From a checkpoint of a small transformer trained on Wikipedia.
Architecture: RMSNorm before each block, rotary positions, no biases in attention or MLP, normalized queries and keys.
Each number is 128 + 24 x the weight over its row's rms, rounded and kept within 0 to 255. Layers, rows and columns count from 0. Numbers have three digits each. The size before them is the row's rms in percent of the matrix's.

# gate: layer 5 MLP gate, 512x96, rms 0.136, rows 474-511, columns 0-95
# up: layer 5 MLP up, 512x96, rms 0.129, rows 474-511, columns 0-95
# down: layer 5 MLP down (transposed), 512x96, rms 0.0223, rows 474-511, columns 0-95
gate474 091:150149080144122165103083082133153121136136131076135072136125105107145138139132147123125172113114145104137160154092103134163152154095125089107130141119162145165122121064142083135098149131139115125152137092126127150135127146151153100114120142121125152099119128145145155113105082090152119147
up474 096:105126156123127134155087111113123121113141118125163127102183111162124126099087137125145179190113108156119096120107151122145101145117134123112126093126106140136144115160128145129124115116135119157077118102096112123113132170157117179094095135117133097065137099120093119155133111106134145076
down474 090:140151132143136121133156133116139083139112128116071128147127144088158135141136149152068110095165159085110167099153098152093160152142168134109148138123155170116107105115110085160129118134129141111148095118147140108136092116143144082096132104141132115180131134143131132110142144087088122119
gate475 103:103168074092124092127097134114149101182157151110089145112135102109156153136124174119111140105123123128149116125138189159104143099125116137154116071091125125147102144122105094139096175168108119134127128132127094148137163153146128108121143110173140125106146115135119107100155117148140154134
up475 109:129107143098127104116155125114131147106119124133119193167105142109153127177115142121129151144079130104099142127146143128113114101085125114134148128122176134157119088160113149187161175079157139111123128098161127119134167163133168114121129108142146106099145136122168117150161119160117106154
down475 106:119145117132103159146114121117112132139114155094141089126123142178112131094096131110112069161169150083111119113117130124162120114164128105147126155135113112082109097106115094092137114138143121172111151151161117117137135128145090126085132133082102139121117085123120149073084122094127124158
gate476 096:134096147099123120119152119133133111094134173105155138129139148188133107122137139137138114104110111104124158119140124116128121129149143140122148122132138120092108150097119140147121136095134150082129131179143077138185162075091125170114106151124149142119134159168165125098076093146076146129
up476 099:150121120100128162110118135097071153156119145160109127111130118109141110123123142113112120145135111116165111131092116131124137158168146085116110148162139147172120152122164151103109131105139127125122089147099165159085169144136098118151118172115132136158106083111094101148191152132164126164
down476 104:110154192150141107148132123113143128090125149097147137140074125148121099101150157158158131102087150161116132082132137126159111122148110152112131082088158121112118133076107161150142164115117130103111133137156125139161130090114132153159122134170175138157117122099128169118124145143107145100
gate477 105:111141180122101130149113130108142111116085155100151137135108107147153105116156094124097149120114119138088133087156176146161127118086092110137145129102102086151119140131126163142125141133108146142167105140097092126118190190118100113126108177122160143133122138126108124154123158160120132153
up477 099:112142153120127142122132110120107128134117172102134126145152111177110088106142099101127073136115101091142137123133149136104151132114112144154160152131112131108171136090129175161096125170153153110146092112127064148165168100098130145148120094150147125101133150136177152144142109109125166137
down477 106:176178103173101125116126112087095112142143153145122146132129110133144119092098147128123158138105131088172128110137127138130123103101132079111109111090150138075161111090094125133144087140088095138128124121136150125101126145159154145102106142150121137113116182142158165115117109132114174149
gate478 102:124110120111120136148150097148144167123123134139111128124181163148148139152112138125129122157116105153127125084130121134131139134125130154125130172134156206133138196122137116154070161123144106102161087119137136116068130103152111137090105144123112127129093117096168165147136122122094135155
up478 097:111183079116104150148141113122108174125131120146109143165114159132136135135072122167110139158142120159123116133148148142127151131114156121091095147138131142141146158127160182155059156117157130117123099093107088105094137118158109113119098157163125113162125121093114146135146148115139104136
down478 100:130165120146122164138129110166136101130162128157097131109158148148135119134099114125127099143157097153105133142124121077118143080093153159120079152135116144126135146109181164103109162107163124108155122076127152122135134112156144148101105131169146119159098170138111123144128187136111116097
gate479 103:147132156129139155150105117090107102103149124125132105107127105137113122120144086140137130147166087128118133157127125174143101104154158073074120106128119099090087084157114131131130123139117157101144126121128085111107104142116126118092191137136094133151126110111129150092146133116151096067
up479 104:133160101141128111093124146184132131168151155143079088121166143063168136133118112133134126170089105153119102123112152155114103134118186131118102141127137098124133136122134116147098103133118121133091136131167141089150132107110108124104167111144090132162120137111117112079172142118113116146
down479 103:125151133105132160167108122126100120116081136141131140115114120194116144106164174106115140091179124107148134142152096118149120130063112169110193125135117143136107109169127152106104135124106148106154083116134112148113129185151143120118124122128142149142112107133140145127089113172143120130
gate480 098:136127161106152098121152158145106118110157110167107081119117107084173144124131168119109141123160111131135093119132115129152095122107104105135131146104120120115087125175133117106125173091134135129095172129130094138159076145103062136113127147125091118152073101144129112130150152141126113132
up480 088:112098157156099144152127111099143101127138143107171133140087146133115129125100128128150206171161118129152179127126148110131086100114124090079105157139100153137117101130116123101125089097137119140132096124111163113126102135067149113116124154108161144156121126096165131102134138129110135107
down480 087:120130141104131122141132129130102184120090090150141078145126119102112139114171114098073151142154113167136123140176102140124092113105157095125171099128130171145170105143162134130109147127110130142117147143125063134129133120145131124123090112163097122167133084167141131138155147130135108143
gate481 093:139148121132102137149134151108132116122121122136131157141159117114147156118145155118107153151061123190126155102139156104150150082118151144128113095150159135145117144190134155156114135121131131147156073091142165134127135109103127117193144162126150130098146121110167092112125130156135158154
up481 102:101100136157152105127167156126114159119117149129138131113156133137144136142135116101123126112167138115116132157112183091161128140111122099158110125132058152125131114148104117146126077111113087121135177105090117149160128141161158119165120120211127120099137101134137104129119129091124099143
down481 101:117154131161126143134135124116126130113127127099135157148138147156131073112147129098078127114138120114089134082138149092137125104113094121123116144089084103129128142209132109147127123121119116126146171126082132173094115127113133134189130108188124124123130114092165099126165102133118130137
gate482 105:109190155089152135157160098163117139125136129154134158138107107161173143153153119121124125116108109088124117061145148142135121110157138117116149135130117107116143126167137120157124096176181129134180153161125108143147141077119137118137135108124177104144118146136152158111130121082116135141
up482 108:108177144119109136121134121124143165121164109182146092138097096127158144133121136082151156132118111098133106080135108147141108137092147107119161112114127119129142126153107119126115127165175090155161136174112128128085104142155151149081125097158121137081096138106128139128078099113153118135
down482 107:141095138126122155081094142139084135141135160081116122114120137080105124082152105129109112133143148171123115141115118117097158132073122088141092135137144120133147139104142139098157125120161129117154108119138155121111133136099119156059175146115120129111106154133095131150185104135155113092
gate483 097:120136132118105114121130173146110111134098143142136128116143125134171157140173093107085130074113122151135102089130121171166142144081177144142131126148173116197122155140113179150119156127157111105127095136171128123111154111136130102142107130117155127120142133101114127128155170099136147103
up483 103:132150179062171105104129130121092127113129122108161127101161116106145139100131147098169103101118099150112123132166122127140091149093192147119148143134134179192128126102122146138131155150117160118166113129125135130096147122107130148130094143115129119156106114147108133121111167115104165119
down483 097:116110104066148133092136129119136144122104125106161152116153105077127120116111145126155135123095066142087151126146110102099099099147092167129077121152126151104150135099141130103126107129146126122149139161120125144139121091098122144117091107131104113097160141148066132162087135140098120107
gate484 089:090112161116111157151143102106116111179134139143128104131129169160110103107157107159136131090107099130135100123113127134169128151148154138166099137147099144146133148127141170112098120115148180131109129112139137096162071160093163136082102118078134123146104151094142129115122112109100134094
up484 089:123102083128123136143085111161152140093147128160107105138081148157121154145195126087139127152111161093153131125116106123131112091163139130119081123133132069110122148142089156077124122149143101108127124142147123126150136135132121133110157120101108088090152152126119082135122124170106145134
down484 090:129127123151129087123125130110129126131138126148096143147132114162121097116137170142176155117074139059099090136120119152141096144145097113100128140138091107118096114101149173119092104110111128146124134160149116136099105141083068123111106139119120146106091159141136079135117158129144105164
gate485 099:148078126120177117124128072154113117173127130128100133082160085120137118150132101145118136125131146086148095148142128107145156143157133107148128124139154130106112108145089142112144121107165130117147119094112104094140111082146088163149177157089081119108121130156117157134145143136153106154
up485 098:099118147111143124129177146123114127109137146120164115124119131121109142085095176124129169139088120084104135134140129115108135147122137118156067133106102130133086103140101124123138129121090155114126099133159128124136161147055099120125146089115079125150124099131154141080128140164156156083
down485 099:130141104116096145155116133182145117151123144122160157126112177140112129152112105123090119092091169163100171192105167141140096134168119150145115147088115151105134140107153123133121131099125143109131115136139137138133139143119165116068102129134115132162127095103130125086157132104095160152
gate486 099:116138158082119120156133129133122105090115121140135098082127108137128145138142156111116140138125092102086074130117126158146142156136126102119164098113149088155102141140127131155164145153090116122082127149142094111179139144130183131161071144109115104122118158103095111151105149147167141130
up486 098:136101065153146119159107170094113098151082153110091139104140147124138166116128122133153142136151118125140107074186125130135145113123140182107139139103119095132111116139143136130095144096095142087145114156117145149115176145093105115130166133106109108158118148141138157132087118102154117119
down486 101:108142142110094101107099125149093126087136122174118123137122110141142100101162107119142123157132136145111097121078134148102117122143097136186110145133115127133151125100129165092111121173128121182112133129161098096160146126133172136162111112177116135104101116094087125116163162155156116105
gate487 106:123103137140122144142118118093151114153123156129128101116085127114190145151166150106142133154127127176117133134153178090104141106180143094158142094104136119124139098141114119125071124117130116115121154104114118132122086120158104145108154156094153155086111085102091138151129163132124087138
up487 102:142158096142121166133143127116153170146110143170100104128155124190145134096084132181139159124161142120131122150096134151140149146131159107119081139097123123124148164116166168153102098109136135129114174115112140172095152153140134125124133151125088129094133130112104087115161112131132147096
down487 105:108135102164128159111098104107138114065150119108116083144123133159114127129120090145115106111118109135100151132098122166082086098148139166119082138112149121096152146127149141133145123144075129130109106091135119140113131142078135170130081129093140107123177158129135121157109167115114115130
gate488 097:123092118155127182141083161121128176143092156128140083153141140164126126121100116124111128155130143105120150128143169080110097121131139142140115101134122179162102076134116096122114070143131137125151117138144117096112133114141133124148137110142150107164129113155193097116106124166113112149
up488 096:127163140122102118116172126080136162135148086126115146104102123119143197077144120100096136141089101113133110142147103151103097109150100125166136155139100102139121114110133125115086125093135182099101092089120121159100101112132141111134152131143145148125149152108087161133140148128151127147
down488 097:134138145139150091131146096104119100177130095124153165134144132123148171121108135072126148108073134115153108138091131117085086148152116128141127135122118071098124132102131085122105158106159152114102106100157129122118127084085133149121159165128140145163139142116163135146165126106128158141
gate489 103:098124099108133137104112101120152114126100096115125134137141095173173115152163104097151120141148117078109163093104136133141138148120163118093133130146123137154147120135113097134104080139110118110132148146103141110123097136170101072137082096156169117074133135152162127120076141122145136124
up489 105:142102155125156127181146112148118159103094116128105152120085161104124112133085086153096089131122117181163091169156106135133137147124051136142133098119106122115139103127149160089134173134132150124154137135083117166136120138119163134138152144134112149119141102115108124124134153134096114144
down489 111:157150103152137114150134113128119139132104113151125109114132088145121127152140100151095145095134117143115113137125146127139116161126118130127129113134137115140160114131141121124090129168129131094114092157164116106081105079170081109096055119151120154114112118171207129141088150105152120103
gate490 111:130139146130112152106117139126146101150153138152088102156138122125127141132140121099120129111163148157136146105139137062169071100109124105120098139119135120116120128216114133140129108148132138130135126140092150151122145123120125154149106122061180144111150082112160115117119175130120155095
up490 110:115052116153108117155134141124110071164089133097120132063103132093120160148169134155121154119147141128136116173117134115155123084140149129121111104121117176133144103161088113136150149136139122127121158130126094104139126087109115130116129120122155098161090121163139162129128098129160131136
down490 107:088125131156112107173114121172128132096157171087116105117154097128117122133179154119110138138161163119149129090168152116151162134137139161091138119164121116094104118089156120138118178113136131108136158130150124112136131084141138102111152094137100109111125154139180127132119103125141184137
gate491 097:110123135120119101092088103111084093112067115135096078103179082125156129133121108147126094164145144093129098130144141116150127149133171117116123128105126134125122108120077089123119128170119131110099128124120158070104095116125148091151169128163129129096139148150110113124124138132165121129
up491 098:123156155124142165125167165137120132115158180125187106097114142088122131124136148129133117117135126119112139106081149129141138080128124158148179163170104124131122129132161149117128145108139193131136128099133085114135135132080112096155175122098134120144117123092101170115125149168117136142
down491 098:122141126091106133138121145143125140140114156169084116122101153120123151127144181110098107092086120137127095144105153125173100123109141145130099086106128132143104165119134108116154154093133164144142129079116160117152135152101149106119127126163100080112187131114127121101074105157152111146
gate492 096:114114131090144154099129118135101131122165147115122098165142100104137136121177162138162147067187135100102125153147146105092140135120088134109133114115163103121100094129165139120139144138143143085140123157110154109137115099153168152148092132132178079104119117136135120110104113109125089113
up492 100:144148096171138111157124154134122130109121121134071171108161130124123155160108086120122126124150106125113124143116151108149091102127119148124102083151081145143167119087064120139144113153118126163124110114146109139116193129121132105132115128149161145138131152148116097076149162134173116132
down492 100:097131140109100130156128120107147096152125123133180082157125114107093149126114148131131109112149131137127139161112123130089135141107139143128135176130198130131090108117182157119150130106128118107135174167147211144171149105095117119123150134097114103101147124112099148132119142112115144108
gate493 104:160120100175108148129161132117163132132146128145147103089133187086163115144155120126116107092107151101160151143099132078124172168098187095133132136133089122115142142116144172156127107119167109135112129126123117121132139126146140120166111150151121153116149137166162111084149141129123105144
up493 100:158149110194154092114116107184126141133118159098141096125148117107093142131104089114117086077112182127114145111113170131151104089125127122158135131131148124093100152124177114136143104139148109129134105132147105108121096077109145154154157130141139154168144137154121152131131112113113133103
down493 099:145100126148142093103158136139139095161119092136096137148149081123145134061141101147130109125125143119088162082148129122144136147142109133167150116131125117139164131150125076113153107118129133109119141118084090110140107128124131116163097137165109101136096159115160119190094106095156130147
gate494 096:152151156152088143122158124068167149128112113130143146144132162119121127169108100101143136137119153147088116094126153128115133130126130092126154111159148142169088122129122110093073099092119171102134117108113139120104094155100146127095128111079178163132134095116101113122122143122115117168
up494 094:126104153103166142146120096158121106147151131126138132094097078140107133139122143101154142142100083122142103137171136163141062123172131166127117142135135156106151086139124136137129174131139078148105111144150091085132115143131075106124134155119127114099125125145104149092091138123152126095
down494 097:101074147117148088120100149142134102142130085166150122167111122127137142139099166152137111104131106152135104134148140124163102077113117153112124166101106175128158109138127120149154135127158123146115142139157184120105153150131053105181114127129116127141145089129152139103131107149134149113
gate495 095:138094111175133129165135106085135111128118113169130120151128099128124091151143100115187143118137125125114122134163117163109168121164131096142144115096087129102137115145085111150089167156115098107121109090116134098156102140169175086170154106165110142120131110100125127114126107135132116111
up495 096:200144107152104120115111136186108109139117052164120133158139112151090071144121113128152102117149145125141106129125160149094147114155117132121099093154144139144128125133132089162131112143143143110118153135151136119162129129121146111122144150106111107123102089116143152100115107178165098106
down495 098:105137075160132111176164089111150105151128139126116120088136145138123093121119097127144092128137127135139135072165131159134137102169119101132124128097090154143125085167142122132100098180104098108112152087131145147129102140127133123114147078147141151152119117098109146112126087138163130091
gate496 114:157126115093141136100086153144121112119105102147051122132185150135101122087113138141116197098156149080134123152171164113116104134120107124096169113140154137113159135126134128165135111116145170135126172122165121130134138097115115119092095146142122153108130129131126129127129136159103119111
up496 096:119149166148146155094162123121157159122176158154125086142143113144108123131171142113134136127157136102154153134151097122107103139181094131139155154170151086106125124136149124121126144166141136141123135112145119115120138107116143192167166097089110093112150116133124124124075121102171143108
down496 103:162131117149143140144133118120153169128157123112151122119090108116164129193100109106102110112100144143100112157104127094127130145153134149146113102090085069127138154166138114098165142087113163111119068119129127081110144127141126159149118124086106098132138106160160127110109101141132131126
gate497 093:131159157117135147148095149108146164110146115075125119148133129109147111123136100068120118128123142158123134098158145167133173127118200145125117086157091126158089126160103128138160114140133119090148145148182160127125110123139119143152099157126109135124150094161119101137118162114134169113
up497 105:067125135211089123153148092102133127113136150127111138126136118112095093142138132152109108146117128107145124139165119100123097086126103114105124179111111103090141119141124126128115118109144102129098134113118132135099130107072151150113150119135171138083088135169138121104128094124146084151
down497 104:110147125136138148091125094118132137149123144123100158112130113107114147100140153129095159090155144087104103098100172119169182126152119105082099163112122139112096168168155115116112133132159121111091142167142176161101130154153118141143149130148162153132090140163136130105153110124098139126
gate498 108:116169139133151122133112135140123083160118172187117136109144145134142145141084123127128165173100136152123145134150107125103129118079134120194161166140160196158127146108152117120129100111115103083106159092111149132120124117138135094137144122139123144132089096126130120107138101129158150154
up498 095:112146100124119130108163112153110128103074114085135127120151099128133151154172114115121125110118107144154127105106163150118117142132074160167124100154121109127092104159153125113149132148058104128098089129149136100108162131128146106135174090153119138122145103081144136125103128182107129139
down498 103:110118104059176152151111124141174124120143139116105124137162144152190073157082139121147126150129136094142107116136132130137137111125133110200137162134152165086126153125093118131097126127118135135110119088119148148148105161160156097123119137138123148155102102128122139127114148094143148109
gate499 093:116128139145097110094129111160112125131129133155122134136128160153104124165146145131117158155131123124118144172094096134164157140133107116165163112105131093167092101129138106140146167135104127101094109113118114105100131155097144166118140160085089113129166115160095161095072131093169105119
up499 098:147104094137119142183118123129108097115117136102125090137123115166101150109117165164129173103149136133093163140135103100081099105165132155106108142157163115090115128149167117117110121173107154105131139161122152109107153120115081127124131154126164119144070147118110126117142094145102139097
down499 096:139168155094159095105115158116111118122156173123118131140138147108146087099126074094116114150080114176150105137114122108129137168137100099163183162130125136147089147107086127124134142126101134149107112113126062139132112104153141145118157093111101128136131120153131085127112139101136136136
gate500 101:096145121129121157154174099127105112158164147156078089112127139137104134121139176128109171124150141114156091093115119148135161118140093101155168138123101070142147133123124135104073104113112138106085123146095128151128131148110135095111105159172123121154106143106119143114133092131146088127
up500 101:122118119109133091091092108102183176093132111145133153137099153147152162140131092118100113148114116140148113131112116163134098154161119147119138075130139203141111124121126122122157125153162096164127148083138135131111094143096141127103167099112098149135123153118142111109111160129125166107
down500 101:078100161129107126161143087113150111130127121153132088115127121146135155154148143112092111103107154164072111139119122151086091142116144122131144121137100110123126181099120173110116162098086162098099159140140170116101119163127133106121076128136100116140137133133119157108113158117163149146
gate501 091:143114155146102116154127123144173173123093100127151174090151164149138119140147153136131126154141141145130132107134156126177158177090147130096099154152165119133094116106119167078119136109176128134115164139132125129129167130113100134135106106115107144141119106130138173092154115134125068135
up501 096:130101138175105135107148121130158156097119125145139131080139127193095103123130117149119071108119082150112102090134124148162144145113169148127129135148200152153104133156136139146115118118158130118112133162142121147148157154128143143129107089120149093142097113096098145119090096114102126115
down501 098:136132123126133130171138153156102174127151143128153138086141092164128127120187123123130111133162090102134101124077152127124119145083187156129122164148152121140134092162141140144147089126143129111119176120121093151124165143163103106164139120137127122146143113097101109096096129166098110130
gate502 089:093124128121126153145152114121163080115082133132162141117114142143145145108135131125118073076125088148103152140130180133110127150130131106116111102110122130157089130105124080148119125172121117117155094103163140143133101181134125137166139116194160110129152119148160144134147161139112132162
up502 093:107142126125139140135128166172094121163125116116117091159136089107107171094067177092145133096111145142155147210100098127126137149123123108144148123079111156129111119148114122128120124117154148086123133115099153133144142129146124132132138109153125153072133119132111141098077109130119119131
down502 094:162109151157127127148114143178079145145078134114145115151140146135113166112123116158179191146107128121146096142125104125131123115079173135170140125138155113128148116152141118115111151121112156104085141130122141100120154066110116107103161127124158148123089121126130102150097100136131155157
gate503 099:147127153087106116123156124134109128142147135132112113126134173138121103188111131097110115088134078139165127136118103159177152132138113127113099104141128106117127087121166172101096144132116116105143111106082145106112148150123137147122113171108097148100170142118128145079106088121159153087
up503 096:144112119114143127118127142131114102141119093148148160137131122177120130088166116168180117144111107134144129123119132104126139183147164109124102092122152158139083126148123188154072182120132113115137142102142131154151125131144134055163136122131130081120137124122103111161110100133137099137
down503 098:102130161162117128108119150092126113156167100107092104100139190164110126152130106144121148188126114095128144129136078183135119156124134110108128142118137141120138121141133134128121132126102152129173151094112148122109123154151145102096133130117147177125119159109105180103073114132175130114
gate504 097:083147104116123118154133095133101117128135160138148143145139117127122117144108109141111104124077137151133146161130134168123131101142112132150107098091100155120101135130127124063113120126142105106099082118125147095114133153164154151168197120124078132164126096184117110142140149159156152111
up504 094:139135155170128130089109178112146151135134100099106119117132130125140132147144130125122133092136139146165107127086133166176122127146141153117096113153129170101144104079137129132154143087123158172171187167102131142121122085118119081102098124129133146136115106116129146163148147099152135169
down504 095:136132138102134140144137119153078126125095116093088109147136112103127166168058117125141148121140110082100142134128104149123122144121172132138174153089114139143143103147137105092128121117145108114091125143128095108113150123092111118149155163166118097116119140154123084088152130109084113083
gate505 100:134162191133129160169154097096171100107093142094106126147178114117116104115093130144108128136133142134132123131154119124146167140123117093116131119124109122134152122086096141157147103107179141095149076124180135129099099133127101169129129134128170117153149144157147156089143112110114130115
up505 098:156131163120141159126143158124175120128145143153143093147172118161102110094139126155102107124165134159104097160122138127145117179154112145161110142124153150121168144123139164142151181120125165110098137139128133165116142128123113177125130099168148153099104095160125162098129109129131083102
down505 103:157103102144122162114158104172107167155110133152126115124076113119088157138130115089139133118126096159132114137093116151152078115142130150141118132148192158151118085174143164149143146135122143119100155106101136167104126141107115139157118105141123128112108112102109095142127141158116082088
gate506 099:147119095116098109170115126119132139142125071129101150114133110119158116145149113100143117098082139139122129116158126165094145120149136125131104121100151096095116164101106140082075106164125113102148093162131123133130112095175142127160173119088128105131159163139140141138140117076148169129
up506 109:147125085180109136133166131166152125103128141138162068113135120130109159106141121097146130132103119132118114145087098143138130103121139143109089126099128101159075099084150107136109124093125135114102108133109138146109105129132150109128139133081170124145048166111158144136150106147126134117
down506 102:132115143116109141132143159143088127112122178107152145086187106138147148141120151130124132083095132111143115158125132098160126167137109112164150134161143119147146151085134153144119132147096131090085140142136129129114119162153117126111127133157139105118135176112140161071137077186156133110
gate507 097:141173144123136139091149166143117137119131104119127147110164068130120102132114115147078118107130115113125106149126124123167114111145109106097142114151118110160082109116066153124130070130143123074106139106155106124150110153126089128129115094135163140102118188170145152131113129124096144142
up507 104:095130122155112118113146146111128136170123117153110130101109167113099076134133150104120112128151131095158144129141182139113105138063114110144106064084116106120088155129122167146149119144093133163154159144121146155120111160142120145130116143131124137104084117121141079104166129129087137150
down507 102:177122151150163153126127142116132120114111131110195128116139064098152138143100115138128128130109142133113112121099101107141147138167126092110142162125144151110115125154103095122149090083105126083115082126132092104142130134119117134146149128138109126151160177146097140150057097132110134113
gate508 102:115105155155097151165149102120111113117114133129120134116114164161073146135124136089182110108117132142127100151087127147134157131196135166154099126141115134124134115153145139157117164096105115105108103095151139120143124143179152138136132120084129149139150088130123096101119111164187120120
up508 103:129162083149149114121123125055119125183122117112114129142140129118123141132150112133124103149152139138116139092120165172107136116185140161091137132076110143093111155140128139121135120123093129136139143120128151153138165094164162165155110137118161169143110151130094116117094127169112097094
down508 102:154142099104136141168157121094104142116146157102105131123109162131097119084181141120148133155157123130121093097121170178106124150166149173113145152151144153132113113118094125117162140140078129165142134131122111108164116109148154151089113103086097125160107151137115156091116129154128108131
gate509 101:105148135128134081134158144143128110132151161078150110129117125103128128134138131126141101114108149122149177139155146101157144108135145094151140093099175112102105125148122137122108149110116109089107157100170155096188166114126120206152127137075140115159118146108143150154150126134118119138
up509 098:086151105112077175124104122128127121093123124133148132078122120139152162166130080128128114135110108158108087123118143103110131169118079174136138159097139143130137123131153104132126154099109145132165092112069130126104151167136070124131140143139159115119142097136123117174112132132161138122
down509 104:126131150147113104115133126129125099110125136110117098110180095101130155171111092158199133119073139143112148153102117165161117144150125078124157110155137090109099123123117111111107132158093126111094142101129148128164153121118124102128122133150138107122116144077081142118173147171122133146
gate510 100:142117172144161120119145118130106167132124142126138113204120114102131134142070126137158122122121161120146126157140116133112101122172145174133169151086164167168134146142096128137160084131155160116144122086169106114105127121168125169143114132103143133142156109107153119155141101111116118135
up510 096:136156104165059136169149169130088150126103166103116138145103182153104150127098154115100140114137129125112122120140155128128153143069120130125119088124113109139090172104127134102160118123141090155119128100147131148115122095084129144132155130136113152135120131163144163099149119137104114177
down510 097:093078113123126125089159123169137146113132096133166110156167100065133135125158126141147125113162134133125116149125121109116124116155173114125166138118154160138128139094096127142063067121071120124106123147162109141139143104124127170142154133101147109134161140102105112150151124121156120114
gate511 107:142169131105144108135130147136137093098175150121148064095136123111120129106115110133163108106127099132152106118114133082069138135147139125161184197123137152122121153156132091092112109130118117126134118103147108099130137098124131124166108134107133141178136141153095132100090123165124099126
up511 098:105104130137138118129165174123175184138155153159094087116103092146115156103157135122124129132125069107107100095136153122129114132165144138125125133120159145138171128123124138130156097109165162104154145144149107141106132118088140144086104102147113095127146151151138166130154110106151079148
down511 102:088156088151130136130154108128139157156095097109153124145096153109144109158113137071097111148148097061144149140142114151118129123114155111115096127093140097147134127104118168162124156116117119110142133107109089152091150098118146143125113121135089108067148139134133099124171111147100157125